python train.py --num_hidden_layers=11 --hidden_size=160 --num_attention_heads=5 --num_key_value_heads=5 --head_dim=32 --intermediate_size=640 --vocab_size=2048 --hidden_act="gelu" --norm="rmsnorm" --norm_place="mix" --norm_eps=1e-07 --positions="rope" --rope_theta=10000.0 --rope_fraction=0.5 --qk_norm=true --attn_scale=0.177 --bias="none" --tie_word_embeddings="early" --parallel_block=false --extras=["local attention windows", "shifted keys", "gated attention", "a norm on each head", "value embeddings", "hashed n-gram embeddings", "a smear gate", "short convolutions", "capped logits"] --init="normal" --init_std_qkv=0.0265 --init_std_o=0.00566 --init_std_up=0.0265 --init_std_down=0.00283 --optimizer="adamw" --learning_rate=0.00209 --beta1=0.9 --beta2=0.98 --weight_decay=0.12 --lr_head=0.019 --max_grad_norm=2.0 --warmup_steps=384 --schedule="wsd" --decay_fraction=0.403 --decay_shape="linear" --final_lr_fraction=0.05 --batch_tokens=16384 --max_seq_len=512 --doc_mask=true --train_tokens=110900000 --max_steps=6769 --dataset="wikipedia_en"
Each number is 500 + 50 x the weight over its row's rms, rounded and kept within 0 to 999. Layers, rows and columns count from 0. Numbers have three digits each. The size before them is the row's rms in percent of the matrix's.

# q: layer 3 attention query, 160x160, rms 0.0887, rows 150-159, columns 0-159
# k: layer 3 attention key, 160x160, rms 0.0852, rows 150-159, columns 0-159
# v: layer 3 attention value, 160x160, rms 0.0869, rows 128-159, columns 0-159
# o: layer 3 attention output (transposed), 160x160, rms 0.0889, rows 128-159, columns 0-159
# up: layer 3 MLP up, 640x160, rms 0.0874, rows 0, columns 0-159
q150 090:536469471543503522491471522470450510499531453481430561445491521547585410514528437538548472618508518487537477523445444482507517503464435473431577485531398507389521489442546574485529508476422497482625461506496468428472543450505471478487543521575518606436540500434488351474341491408504496423525427481525525524521552576506518511515563456494465503502567525546466367476527522447443503507545470516444458469557583514526448596496464471572467450471506500590599517519458577428541486442511529
k150 092:527585493509554484591497502481536495517515462403530510538451489461485619503449485554555563453495588538477444420519528467495434523509554496514412506427410577524469468519441474496550485430584443597442402545523445503515421530530551553540552522385563457507448517542418532476589493514426531451541548485463543509571569429448494534523443533548533510456434436487515460471466391480555473457487556481434484531407451568514434431631506435427502474508522489444500420507524549558412497491536515
q151 105:396497491523436553544473354486486473510464574490548413527511545442489479587457505526488497502598478507451437544573571455502443495420505434530502542454539450628454451544518461587522542544546518446549567456452540460450493522436493614434503528386454457547484438487495582461519529566501528435570487546501465485457424485559472409535459452383590491477502566518540573564464503465556486499517472532559498486529570405599527548448530509479497472494442466409455525505517580516502530559514464
k151 087:671451512499489442548580502494465460513522432547469497497496430566484523452515417518544440430579515522504443517470576523541452437509526468452512543497565409467547552461443470471486443472566421603578527455501508504493441516454441435446568485574463455495552503528481522560499543525510554404402367604494545510520506482560413507609477519507412457462541505537394567442498517491415485512472497453473510462511432477465448526511446449502479534426454428576525471483432523411452503532570504
q152 102:481476609598522484370433509558510430479466543454537411522505602483477534475519460472481500379589498489504496514533475448458543445583459531530504529440561454581525514544464521470469506510480507524492479477509537541548449589535513550469470504393488490522511466564491543484575559454488489455562572529455455472556475447543536530480533520461431473477564517395576577553550493622563483447466576492542487510449489550480513446568503585533485617529453537440448556515633430562461480575505407
k152 096:587441472502501458541502454488342494514466464571378616475499439499526471458498534497461406551457545471466519511439512541517443534423453502485507527512582587478441576475509455539467455457525456484458560498461489506477553507470455448480548535643483494527511493413560472583512424566529484524467432474497532472432534562438455478487448483474564591494496487575370525482539495408426499581545477444502550473566569440501587473561431496487531441403477493528523580483421467446572472498516537
q153 106:568506566593556494488524519556522501517531558495501465584484467445437680437521470458525510457531509528476530563512509508491499437506518525512473470534427496653430459500532454515522584499602510486468550556488520493590448610527487568460463506426448441437485432612447548507558536473575546497546572477432537546435464474539486501573501512501478491433457486468576606498537515554585478478579552463554502558443447497451538429525532493521497530577480527408486549510468466545566487582576414
k153 099:377502432473459525461450492460465484488404512542587623489550419412540358537460491562434469455435462499494504539488527555550453526576446499467511521572583529480565534536404475471491430522436465518513512462510440461453510473571585461493552477590563595548506568381535500557522543496504492535515416511460485440595525513416467515461396476523507462538590538527476446482477492463461549563521452515462462444547553441407510483491460524502530472433484406577503466482549448441538556509467515
q154 100:580510492493499531515464551528442533478537389476447547428503483574508461452519472564559454526487496498535536521434468531600509513504463541472529471507447550345570607493486596470567456513478506524539501483512514475488462480549429475557560480545471526447511503497493399468408540366478459490424531429609562499551469562508543577528547482558422497554490503509478349448562527498377539526483477498406399483488513467443461505471486437542436574503506504567574474539451502471515495397494562
k154 087:444478554493516541459453405516540542505555618541471372423536487458454542558530476464466573525496500502543443551529419486374463471458538458455476418520496445547557435482536517496450579500493438451496465487503511464506582482490516541479453530411476563479501465514472498514489416462472560477613492403423415473474520512547544495475499532534584547514430452458552427551418502519625544495544513541544445530435525462543519595450512560510401480594547520455421576496556455561604500561497498
q155 101:528505433639473455655483507553439487504532529523382394529433492547554525399510471504545520532527596480480489528450467393501529484504482514431448544433522423494442513406444575590493512457486439466524506472506538526411501525435489518515454515503504538498502449496434435524491449535463554535501505458447480535468481559560485526486475581521428485488460459530513498528471586416489550511506469411483537636512435538527454469519614487485483495477461430419526610656494493539493488540487462
k155 101:449501504429547560462484466448567461493490477477520538470510510474491497578445533471479505471550471532487565423543549461468462472441476469569545541552411505408538441478546497526443545527462550539562559458511471438506489449547434523557386481455469505434541519542527558539539576475621420671496511549611524532494551448508551530572630515547543501397518622479564502512532502545424432486560539527520456505558535480511544441495419400507516535481496505507446428468526393518453516442541440
q156 108:478454428511517558459495553436518434491455478488522590445474468496489393488521477464525494515485499484449549445470559495555549508438534440456542501562507500529540502489556596486469473501466463451451491560523541456607532417541460456508437459552433564500545524536532510525413413487500464388435475368473573486475452563485448412541545491490397638521480432494456419510551534535397523507460472479372469463562591505538533480488456452529457447533539601587503487547570563473475433537513575
k156 091:518482616556478508451469414488552497530527555442410406511470385431448430389575456532467466578458572474480519517545417477442462473504552430462533419462493534538485456444506553548513557495601476416601519469490501499488557515498550517600610540544487563503524464499494414440632539543439545508486526503497524470520502480569461457531436505508525482465490550491469438532511460487583550594464462521551434513488463570521442523450475516485514546496415446506542593554499476597449562468564569
q157 110:444551508434471502496511378472610480507457544523599408481492547409493476532489585457481522413548472511497503429543565432434485514498547511595470526437538484617495336544487502565456547552564474555422548515498516525528427508476525554510466518362521468590494500546504591528640504580526495574487496553460525481464439436503494463563408489450528547509438508486565646521500436543527458478539514486519560476487492503496495469490542487434533542517468485429435511483545522579489499513496481
k157 098:522421423560435421450488563524410490517522503464418474507508446506533450509544481555559493555502520432553562468437454519583578535554549506486495509528549497447496570506573472529515391507445470490525491414432542529567529466465448425459489507596509548476499492458554444532344501495529517448417453525512487525446525558596504485401547542461411447567560530498404546592510518446441500461449458553532490520568454446437552554439479600533427483482467440551559528558471491466438484561569577
q158 111:565488457463452412504558479545485489573467512548531524454543476518535501530455469548527499507564491517540512501497471519525483520549493477581549474492434494530453442494529433480443417477605424545527527463465533458497373587524553437425539526532484506580507552586492573510528501428567526574404533507476468554507555483466435574452493454536500442460531461511538555504523497538500521426634600522629497455574482527494536403567472444532493615424468457423513533415348541478465490585505497
k158 097:461523480458485439491513602553413615483550426514461595393573568533493520503448525465507497559524443551442545470549497512512548577409438557504453466424486550468467500616495517510483440606511564523544530438552470571438466474449524522423494394510529546540480529456559465458531460470546473511448451539472591606531449533424514518393524542486532491526488550620574536524510428496441564375514447536470454469505462550548485425486554473538503416512497482494502489537554443485456482488448571
q159 098:386517495492496494510528410443545457514454614559595413503529530397495456550506568455513536460545501494486460411572569445430520499488548495609488474447548445671462366542499422542458482509582496502375499515496469516494476485484548520394486509473494502582486509529553615485600469554527488484514451579498477521485465478514439432515424480464542563474454532474544609552456439493575447462517493511524561490509476532560532449449475522474563472519493510463444497430497546550445507562503532
k159 088:566481481540480434510569564475486484553446404467535562574483443514554490500517509630550455516522501523506608401416505511556516500581492509583552641505470488527501504458535532539566406546495519504589551487522497523599471451446462471466499538526494479526501501487521533521479571451520498515400477615575553479492531405427413453477421483430425519449603491556416582457565501462351506511506490486512533486551449487476508485470498482525495533443407457482569485520445562449419462483530481
v128 091:393572545504581541464407459438581515489485487554559481523395499503503542513525506499544407519508521471487562543526393429395401451538381473497468536472505445465443482509401393456506542440356493456486479550511392462439600467460543510550472520459504488478457480467505448521490458554428530485563542480507479551485537484595487516450490510514524503490527490470590429481437441470590463526518544495621469596449537522523461437500537476456509464559532539519509470530535430514573563420446491
o128 098:553481505476534534472489490516556572516505506588600422452475526534466490500559569557445500425552512518542494495631491514481489412468541592494572519550559509531430505482453518493488556452522589552489508454490433570506560519406488440509445477459461485576391510498492542547563524623558561499520451500555498496453489379487460521533406486503509447548433487416561542535432397550558559489440530532541607504535476454508463378411484548594530425538510473497532416478549460544516465555509537
v129 099:493515544463567461596529481519449502509625499537502416560583502487521607471457467503392529472400571482478610546516512466480507559430501518436438507455512443533502503461467449544391602447581582475511496540507480443536499509514557536433489484527478487581496492626396442574595455498475516496530524486481448467479552571498527510461454494507513495412436530514560534488504550463563509532512494474472464486391459535508537466565541603495521433559534441413449582541474578543447481592452560
o129 096:525585508414538543449444532545502527544479546400503447468499528494536565450519534429423588455569529471521511577522554529505554531482518531538462453504667613529449450502552557535440495517508494531457405556465560478534479519542577489549466521382478428609475517544556511517515528542488431549451537423536535514486457564438443549478544528503517499569442472494473642594483426478586453491539456511503611496459557494484548484512516597511447468570469496454468492513549500615486507519546441
v130 106:492483502432496440501489445526543501540477532519422605520576464539504529536421586546466481514526449493515463364531441582508564442564506492516541519519553569527585437559494508505467429579451545523545596432560502488413483459515487567436482503563529491473578526428546522443514444540518440499463411544596607492508448482449481481439455510491508432510477536599402535523455492395477528484448463524505522409558430480537395498455442448522500438389438508502572466464476564521398478456473506
o130 111:456473608493501537458471525397536534566493394461510492455515489601550379512524485590516438609500483478558564462386415576477498557477439453449485511486484600494549518501584506466425419549499504474526554450498474504462517441476531408459564511474543466465524466501426467436439463481454423585529524508540518484506491513479538491539485553507430512513539521517459479566431482524459446535488387540485535494520470477442448490445400347423526483439606530564454486479441566414455477479522502
v131 102:486530425381547573531490459543419491521393515532518489495413489425518485512465492505546543427445516501465482515508496569495449534408610476542445482523448499625515530488642561528514534492505513536457556516476489489551396566595489561522559478501500544435483436458390588527516459435534572610455489518448516509482447466431495451513408532551554511508409480455514524479466555547583485524589524495547471451475470498475514471436524505484479590541524488515454509499541533497507486658619488
o131 109:412544447425585497494553464585555482534547463439494501576428435436469514467556543539535540515438586412550536498466519489486445519503533433491613548447636539587449462513501497580554495538490581480504475462455481427459434553504465476440464551451503529603501518436540556597472478492447476418584454558536526586516484485454496487469463556477437451496535386540557522496491469467523503553492378540603439504465421541466493549454572510543609487505432482484545522464506494495475499592512461
v132 104:491568545548555537574404444390496442525483475500469455532373441458575515488554483573602510554459497511498568515541463436436360523532423495450444489448529519431465521513454490550514529470467515516452548494403453417561497430436488474533571584508543485424424490515442435555509460491433464525532586488457474532517503495498591525589461517453543477462441435486461432566406469461554473520426472500501501551407484462528457451481547525435490467487476461530479472520555447550583559434615535
o132 097:477571453405489477542522486496529485476525573496552437498451515509449576515479591470486525398512550607526508565549551610519418457489498572577556478490619495577494488516434485526498520466515518514481500513487552473567528519471440550484416460467503476559410503553501477551569529618509497527510527445544556490594414486443504558546415515483536527582464511505452629557482531529503443532557544485558596462491545502503541524569544550670533508502426495472541505496617518533582563543498461
v133 100:544456436512404517464537526564489460481436491474558568366545565521496436554510537491497530592549405501517387457442523506585526486520541515552547497529418515538502504502557536526533397569479449517475506427459572523539396482518453460373428503548452469529519499522512512457440562413577471540460483534555569517521400494552417448530552518425423479555538550543445564491554498557453492423484536527529542470528556502498445612428478469573439476442427492569519445491462497417530522520566491
o133 101:528510484581472544495440543436426556437534460472412520503494550544571529475476430451533456528515518502495481568462510493557564575542530597488447491598486497434559540416510523423488424522427476440505534502452595454463354533530589547532599511449459426485594459509469480473452476408448528519472463461510527504560505583514538528520545475530476557529574492536459418476475485411417440478582468448447506454438515489396435581514547533388471512484561472499510435478437576504529476438539432
v134 085:420542539488478488659440488413538488566462467482443476536454479469531538457484543559538491430520585475522540460540455512482520601537516495470424459495509538472492470547547480515485530428577494395474550497458460480492504452522520530582482498429494478471496516454427472545443473571419428493450604524381493510519510600438498551523440471499510540560390412483512457590417484516480541560524469508423517487419575525510539441538581523391560435509595566462444531539503510609491478410513468
o134 101:464577472440555493463412453520538506537495544487542483570512451450397516502503639498434482477518538497581510450576481505423452418482514496503450420462536437569572525482425466447576518538529476522475452515459479550511558530462489446534499514560508462603562585506496495614608557633539495535483471425490444585528500449380405481483495442482531445525466463501435536545459499539529542535457535609597550453427413495504551485506459541450510499521437490504503485486544423467407562476470475
v135 101:441526535495566439546453460546498513555572557537480407571503458397507583476525451514494453500436564482496575556560461445362439527461390474510484457430493475505482444542398458565472566507616585531500521547489398433518504536520603510485518552462521497534481521499484381530537418543421479572562571475461453518478586501466443505558434492482609529440533531525510486501525503436616503532561467512541519535412458512483489442456530482463510572579556454468541508520471508549438514433480524
o135 105:460491535461543598498482531515529589589512505485536523461517465515518534480562537480450560446586522521562451545545482476485557414453532535568544507507611512514542466478524486407382555497460532471496487528398460478477608459473466517483466498427462445491438451527577593545559563546489551527511456470561489446413490481529407529517492461530479443530514485431485534552392447504588524597498489529497599546526548368519544389514439471573521471520483492440467484392538482606561484517569557
v136 112:491536518458415563522489489496403503455490428381520394558459556435493489423483492529510586507553608443531539619429532488517535574503489500505478451419551482503433507408566574507603637460487526497493466485424552476571473522580462512512532543456461511504467439473463474565447499427473592541485487508390467502504526496535527482516516481497464545524495543463509557498488549545526542503572468441582544494443536528516568561560521624517489553531529527479358533563510457473579480569521429
o136 120:492505449475469476508491443616506506496488584524494581520528493412494667471485555456496595440433527465439424505559483482490515473462558457514425465481511426561510396525512439518507547511445471507474485541484493500507499548559452584573423534491504499447537495510567484575558448538457540441495512541455510606440524426460467470454495436440602453488499471484476544527572511398519519564481625468512468550419463467579538525564569648408491481564420545488462525539444449565511520516465475
v137 111:482518500516529555492445489499680453447434574466513436602493486489409533500561496531546494438563554472537593547604445527525523485522482475475491569540418450566532572505491613541503475498500397522415387551523503464432513551523533492586421452404501445496506429447483542614502535528456590434437483469505475479450486493490457471485509446540426500529462488484563486506406581571503552564614550470573506497523515508438493509531515522471529500564556531497440491581469549542567486509473454
o137 116:544493518509505446484523508545451479539545626492497550538509473516447423432481501520488566516514559452531456429547496443504560476497486396475463466507507466569558506609459534496466545473500533439470502586483504487480474539510470504506457513545403497564660495495542535590546540486560603446499513506486529556460487492538462422474489412522570436533488495479540538497568494519545588494440476627482399484473454550527527441551542646492575567580419575468565566533431559538464421600472510
v138 104:510479567501463521381532502617519507452490551466513499456429380553512489565505551539504467496541516528531469473474472525523531423528635495530585481502417515487549528474544474475507470597421424501488465384507639529479602553453481481499464449477524500528487488465591506382470546521542400484507519503578520496526491462520552533460600502473506501509533576460562419523547464521430502481393501514539549527616492447480438584585496427554447507525582486444494518387505445476519504465523455
o138 106:419461525529543557535492544465504473510526530424435499466548412445461441564463423506509615492392476419532544499433495484510479539537570458517540505474446488467526426488541478494428519533552554581513467575437507551561494455568413506511561520489538516351540553484530492445435466436540538435499550614551514563464525544550451457524580455470496584484547511533442446480572522472492459538482551484424428565533560471558574437542555488372500516485611616535552508580467505469469515486513506
v139 082:512436534612524448531501485477512505504603482614507539493628504510515471522555513555437472557454531505594505469553508446516535501640458514573482479500516477514519551493376501482577445483604569459467458567518511503452505492418558364496535510600418569540532557530509429517585502454445510439438471466540456456538562534506491568469482444458364467441528528526508471458513458495460547499397492524475494522454474517528468536591516516486539416517450497522531535473365554494464451508449553
o139 105:550569541419490476499496534520450438421496457441476494418527580584531513450557493459479465536598455540452571510558508486573537486485531600589542414527526575442529469463502674464489532465566478535522488543544603459527521530560453488567481422450450545529455476538556565441530482489509454482417533450385447452499468558429521550531482494519453515483449469453534515550506460519524499483629582417464545571486569494442477473633445474484487453508542546531445481526510506620486497481469514
v140 107:452549471520535513599484467467503526527501527491427486619499476465453516421494454426489509430443585441469549544513471479470478572514382484408397485483524544486478518503479415463506543431527515554493417616539436506460587519553494527556560477499481556442481500484504451540599459565417516486568531435441570495515518485469551543529414466534512546477417491485518446557461504460535510573516423489471485593402532484487554399604557460398544514548583568434471563566520461579468506500438508
o140 112:516456564474533463434518448523512548525519458584537493498520425477423514511548596522455524536550556459539478445594442501421456423497471498557486553430495460474627535585493507495521584470514474485463446500541434578477573520431520432540383514575470549613529526498529478499520460594523516441467507419484466493455449409464427538544467539490461470462487460438509531526462516595487624524424505515583532519430486493544464405567460427463624465507440528508438497424518449570416491474473531
v141 090:483462416488406472492550530466467443496459524508492520397571593510504447514531524502512490516531432478550449439415531518638544517509545542540528528509484539539522503498542498545513407553507510543542495456480592551558453488455446417457474475522535503518532525555513564423456555485529492499394413573488551572524454408507463458463515548516386444556545490553460570451543520569377491437398507499488541436577552517426502540473480506571425574375377467536556446478524480437455496541516480
o141 097:571482486584528523491498535499477473507506474472474583555416457480506431538482426575577399542431466437512541533445459538497428421494422436386492483578420444420520566483471550486546483454450419492599481490552490499521516499600432530530532513583574576480572524467443450467388501416506525482505477462491487556539589505500546504488538514545482480451543454536439307480511569495394503544488433489434446555524472560518460563496449436512460503485541532529553507533476489428433522459515469
v142 100:541466485451445482467517533511473498501484458431502590475605585547496592406470530543567567552617493532514528398514538504524523475572507523575565559458588483465508411536505440423404492477541501497552545533509519468508523459535491489583524492511471484508525431562458522498478571509531640515552445549459488485472503531535404514579487494486426500495553537508531449396537450487458521495613487517360485544636505571513497519486536526484498479484354458450551469512418536579462464460469520
o142 109:520542508508507551432479505369520539559503520451477517451486526583506455481491443560456470525523557532468578567435436518512476494429532493414406476496529483543471553525548436457418438457484489430469502443481469557412521580429585418472546467474452432501539420497500434480539514475485432590546476434509386392513458490480518521467464470528553417459514515415615519483433510523479492517403407548461560456401498408461470405470447539370501515494475488502474545453443479464440553548496509
v143 107:392540490476508629455433523483583472464425546458536440445462545448555495512513627487457545469479518429557464532508478507486480521585471487469527438513510572469553562500451496458520566495415498553432480534481485430502518498470504520618493511483569463452514538472551506488506498509412434565489583535449466432467632543529536502506494471546522542538417437450580407553467467554497544564528575521569516424473601496483522501532387538474514502486623491528427446418483478559608464485419507
o143 113:543601434482503488446525513456520497541529519502576553538442531493358506427508553490528529416577510455474442586560479557506382423506518502552514550471624454509552522525420513511527475523531429501493500524573471507493438578569480486569435472459501572575556477543502524534636546473577454489487472459469418597542486415421449500532458483532557454543498480531567563486524435503513536597525476560526501584480504440524524472536495583563581472463371500436488476498439471485482512557420528
v144 085:546525574502604507621423451434509484538573482505487463529377443411482542424573471556527524492454632480513554521551449487455440515481477428402444497472557457501487551528461473502499527436496472456438493556468447415483520427552506512590548554468439498469534463447437429524521512521456565478530544442491498462415457539524480496626472468522501495443473459447459428540422524446650529551523426541517393553419489502568507518528534504408532450522517538465497558516467528552536510462529565
o144 096:435549495431541438453470432554492502497476588475557433514472504529461535533555611443463536407493547549492525465567584518461524544536545510588469436507585428592524504511503501513483482518533504457429501616522512506537487487404543490469462465444432405583504536599547533529567496654522516488497546495484544525536498502456460493525447446451462502561416519497489617608526445553574456516587551545575548436453531530502510502583585584507520510524391486421514510523570528559487480530504525
v145 113:510578438524558468543501528478545453411551528495488452646548510474523559482465503417440538443526571541532618564509578521501460498519381575489412519536531517543421497417429407560399576486545525440438561561526397454545501540523590548502553455481558507555464539450558503603525510579476406500493536503484479460523546557447491525517457516551454539488515491590530482452496511497511436518543499387465586497439545592474489408446527545527508555543521503567521468545455551533467506507492498
o145 078:524557431550407433482553538524414387493498475549532472486483590565505487516450484455515450463529442544483558466517500524574428494596501545541462547502495488530475488471516512569551424569475450546515538394528604567535485530449433543459467425566539518538469549533442568445524492501540509518448458538483466504631463464459464492492478607558416528523520506549482520429537500485455487475498555451500495486630418562449491587489432519673428496465493391483539448549559520491500532523503417
v146 095:524472544534563467533418440413483561550510522465499398540490476436534535512558452557546526458490501499499547555596401470396459550408464443459461455522501400511502533551523472506480545421562456436461528539426416459458513508473543497522503532457505462439507460450496451566534482475483583512519565482482443401457478465583537495544469410442567472435455410401504567508431569540632477576557506526543422541428506505550517436565540468461512486588526473389462576506487494498565508496568470
o146 105:483497495528529410519535453578497412479486608532533516516477515439446554531544595489442498425517561523464505435586545486517479475501507441511562490496549475650490451562485505567528545514565469478468496582521464562524526426509485524460376498518456614579470506499515561538549531617588548467476522534448536515540485493420446425507444491454463546502452480501495618531485535526550491482488588477585500545559476585521593471505559557640487508540450512427497600572543472552486538578495526
v147 107:609456429616516467478554511633551522465504544465481571466607435572520460557509484445508431404460410560480513435516566502531538405510517463541547502552399502509546454542471585390503396531522452490500528512592526513553553520468462507471404432468540521575515472480525514463568536479561479457493469423571481508483435476509498495533531500474401481508543520518507466495565511510543492507497523555457384548563425501429350484492486446567454517479471577475564496488560547473421504507496527
o147 115:522449555541504601474512564400506545473467425448422412476525521569538396535547443578522450486524425620498495487492572489568527540537577467455512522510472500467487544528499518477441466463522491444544551426573460525547498515455517513466521496556500448426483450491464518378414534465438517440515526545520575393488525517628541509458550544476465527482480536498533424488511483526489452453521375454439426527521511525439486481434522359431461513450618575452514468595508542527467481425547515
v148 100:369544497513547565442379490482595572485426486478559512520497434529511561583518521556471419449550522494477482540504485466434456452468451494531448540477407432448435518530508382472474491449471427500408480507500435521427577445471503473518453545416500465561471522391532479474439524537475471561495523454544503458454526486532495505407473477478542488497518438378586482487450512556577462543521586542528526549461444446541544408525482468452532535552570619539493521565515490414501589425451448
o148 106:556497461506535432449493411521496510504462543545500424492566495449431422530556544561464482435541514519568521477606505493421552497499533536548490536536468461586456519529459487580523538453546540533447452512545397554465559499429518492472493542518452458619459503411462518533530589590629606565457457529489463499446562444466380373504430467490515473538498482450588535422507461504542510502493512588545529525552459505498495420382476622617520459490476490504523459553491482477446490503500493
v149 091:548429518564477468419472541522467523536481486470436493507572506517544474535521436536580477567545418507584468509488494422520536430509557568531497495565414390475453493492514548518480481486444508527567465409501520550513470531536558490361463439514547484524489529519553491434406483451534495494530533532526451510567458404523561522533606514447525501539551520474481525560522513508546465432504545531538496554499369616470508481528468569551338550635603508500513408506551411465426497490539462
o149 106:479413499530494503489524528449521506428517409471460452436502554456589410499567403483566537498464498522411498457505437445513449511486486557431558570552404487478446549437439485491511495445489511516517557424418400506508569503459456552491497491548534568437483399498424471485432500402431510494558431428475503504534456442562524527493535540537415488468566506513518408441445562496519517414482433485428402495449518592517437469540568495383443481461596457581412516547551495433502509459540504
v150 082:516472429486403464469549519561474363423540520557557480380527631513486425506518530473512491502497474479546428492441562478623529481515512557512537521564488526590517510461514591564555444586474531537530466463475575532594446531475468443479558415546460507550502521525529511493470492505509502485443467514486462528538466460544429455482564541532398521556548554543452527479560491558427513435379475493528576449531560550434502576432481515564464596432398496544518431513510473442501484612505516
o150 097:492487455523445546475503588488479548500515416464447549539498547515604457478485413473542506537483508461463472580420520479598524518541435524483499505575448507392532604429507520431414427527429451516524569482462524403478409547540538483514523493483536540477587479491454444475400425336457459464482494482512517501529479555546598581468566482567479545490570517499471368466531513451435526437512409468424420449453540488456460554509522517394455532456555477519483510447462528462515424479515505
v151 084:504456454502419438450567523524457441485505503495489511411587596526521444532562529493511474521469407458534461444399525523569543493543519538532534528485483521510545527480520531534525434587450548566585452465524554529531514531410438391423539478549503529532523544530536490419472487492495518475438432600522557583537480417531460469409527528496430423524604549554448551477532491504391480462381497500514531459524530504452476548474476539587419587395400432533589427463505474409475485498505510
o151 093:552461508549537572493557534476472532522534425481477550521429500503560436522484407567540438576434445441508543528419432519510476447478433479403495510540423546364523547470524531478465496456390497496618517478508455432509520456590477498524555499521510551473524496445443428458368469388488501487506445481546516546482550549530581540508546514584484481482536441494498295475466549482419520512468409490402468563519516529537468514505454402495459466459583512563534489486501517442483482487528492
v152 081:522576428428508483491512521468515490433474507490557526580489502522499527491490433412421389400615576513483574595516523585488412492458521507532435532524556535588400496431425517509426611512524397454466589506448487505540448523529537550504527456452562476525460522531453517614488500499507525512496511416472469544526452505439478489503485559537501514566483522586494539454542461549528501534555545410532554447475481552448556386441531430565466583476462470484495511463524548526599535595500407
o152 083:516529439547464432473553516547474445538477501586541438523481548559467511526419480442527541463544484594456449482543586583495410472517499549509450612461539410523445492508420494543553439570443435500527509396592535581525489530481438524431447449510548494576533547538511541487498525489523488508499466575496485492551409446492444478491467594504456548481561506543492532437545507494548485467507551509510465500495492581505472571497471571715472538496424415438524460591504494380454537550528445
v153 085:403543447529517599463422474440505480492503528495509442426501518443571451444525549509502533485498551421545521545542467477507514580500519458487488375529501575519569609541562512470591538446472531449439436529406539481553502460518519465529514534416457502444496541517502481533540482552427487548429572477404428419449576615513496553590491457466538581542394449437484531569500389461504516540498533500575512479473577445489584497540461531454504554566584589518486499541454486563573493527497421
o153 097:557566420512479459456536504526477489555465553450595502586490513506386585500490552474515453420524528505473463555533571595563404421494460497518514519469618404532477527528448493528515489556490409500518458492519504563541481642568469500497417455488519503583556560584531556563595551554514505506477481481470451605532514433380480495527443468559532499469468540473500600513512458507547505482517545552568487536528550468520537507531473661554522500536443451383517488483478427483448547536512525
v154 089:487525497499553551514457452518507499496528488523507395461461488447456483415560482460500525481458598449487502520565456501471455535512465328445492433438567555485525549560454495413534580464542492459431543579456489509557510501513525550611573567381441536449500468502454476527644534505416542566505506457423441523396566544490461529606468481500511547478400525455523457473496489466521571563500515541476426501439568466528548488537480447448571552510480514436450568513467493626521518584525507
o154 104:486578460439508465557473492517514505536517564498577508504500477529389610500508567403464517383541479511475478550577632552538464477509545496625459460456666467525515448502461506543487493590491429499478446476523545562471470549460492496496463463430468426588514523553584590550606542605518500542478519543523479515506453471461428510513474512530554503502485482511508658526531435503565490560555550496582535512503519413480536527540490573549541510535399503419535470502513495573502520537463526
v155 090:491523424508486454480536547432529479415434484452530434576547529513531511517466466444466468414522538510504586536365560540552451510492452594515486509523480552538446440412445405582393518513457501457498583523536455493588450535536557561410543474451577512549445536560497583524516509463521483511453512501456490434555491468470463506490461558486451515538531480582492559419577500550470452441490615392542556458489576588505501423477562592577445587495447441554494419491543543475470529527513465
o155 080:530552440515442517453490536493496478389478496455501483409482550523527460539458449476519424500546418556537518550483519515584497524566479561553569529562513536489489543491547534512517450522497466553532502424581638506551491553565534498433497459537565490468401583507481544437479564449550474511472474478541501465555466492426546581466558569523438570545508533479466451545529457505431419480521484394480537564603550539429475557478428461672455558467614578489520397517571458457492519530517554
v156 082:539454454511457416433509498547476484511517501544521484381581549502452433508557483523501413500485411457532436455439500506535533465528532522496562520476497483542531505496496524511533427611477502577520499460514603540483457498414457452462423540516526506528534517575505461376558526446517563530444387534506540594513473468525427474463507524471432368490592496543439581458533497497468511469371549516574512443597556500491503567472511548558479568407352445469561485508502476450403514541510471
o156 088:564542476565474531501540586480493545544526474415461539526455507507501533447412410514542438559509480481430468550419413553555472479458412482438427499508560490400527567518459530456445414492395371432588483460562528440457487523609494596546504468479570555514599501557462460492426461394450472481480483444521540555521504564550540540443524500565569453491543412543477406483488526489412583481532430474389421529506532522525478529556511480503448479481488530523489477513464524424512536513481444
v157 083:613482513471460447465557508615504502463477554457555525546505483506438519569466426459439465462534467568448480546537570581514462401543496468528536532495484482564438405427440492464472539566543463531580604429557496570534576604547501579514509444533539525607483484509494525475549550460569586487524397484567493626552447416427471462450457515554489487478586586559514517441549498515526423493514473453501502513531432523506431523509513443572492513423425507461513540442553449421470527558511476
o157 099:469405578485533550528511527423556492506511443523449480431514479486586435487514415520517561559500442463479558516429474442480554556521582525472451493484429562456534497478536502482448473447528516470535550485536455461491504466444492491497585540538539497379459430460516461388430446388421524522512519573576525400448493548659551534465560523466502527502550451434508415478500498454452497507489422427416523559512483442475447478465492348365524500457580542543493500532482569516534462460470510
v158 099:458483469502498466551524509507508458501457456500495570424506502515403480517563553488568570600547446506542420400505506503530524519571448547573542487506522438515503437496526481482490386552484442478391488496534509518435464551498455414505538522539463477529533505453611535466447560500477506481516378613569522423522392552551341505588520510472373467517556468531551496484433540533448486495474492524443513512512446530455440515493588465495494563503465537599637464480449538482439527433556465
o158 102:558530513537416501469424560403487414393480447473496448452473581477460478529483499419581561525578509475508472593532509483498496469545483517488457403650494493491528472373485566453498483441521443508536552438490518516467464619459426590520538484555483538444586481425512570403461411435617489495431476518491445410550504577506530500565504460526534547513522472518511468484549513508450537495556475413463448462441519493493455569495485443486457460469504583519475530533455468443509459414420429
v159 093:531543590549518490701461482469465503515457526451454517581451540442493524427470463466538492440489570477529588554559490487501479542561411462345384438512519593568460487515497492459521542478519510486427501537524408490491517584618523543494533506494485488474493505471508502553578488478482485481555507470495530519569471497422564525533410495532507522529413480517470489580485476385548500570602433497432503535409453490492474422544496458450507493514608547492449543579500517570526502575558492
o159 104:420455500491460458463512376560503520495506482612538513535542471449409562532575606468423557506453574473497463479560549490422537413521517497609475541439498402455584472526452479518578526527511475535531469530463483526481488498452534426567486578544486474626476510544554510561534432559512525439460495468476443567521477420421391502550516505425445443477499464535446532501457544627524539502481535555543514460382434479559520497585499514425587507493371477495459485458530513521495484504490456
up0 107:480516481500594619518495548391502563549581489464537465626567530547449565512446532506451479427545500501571500494583449552494537495491494550494441507535530466517593433520393488457473500429434505491504567556533449454514429579552432648511495514506487537427561460480593422520542568500474528510503505617398510523504550523502528461534507394541465502529483533476473509510507503556469500462490496529503426468394448502566539498567539513441425497588622536523495464515445471533536547526462600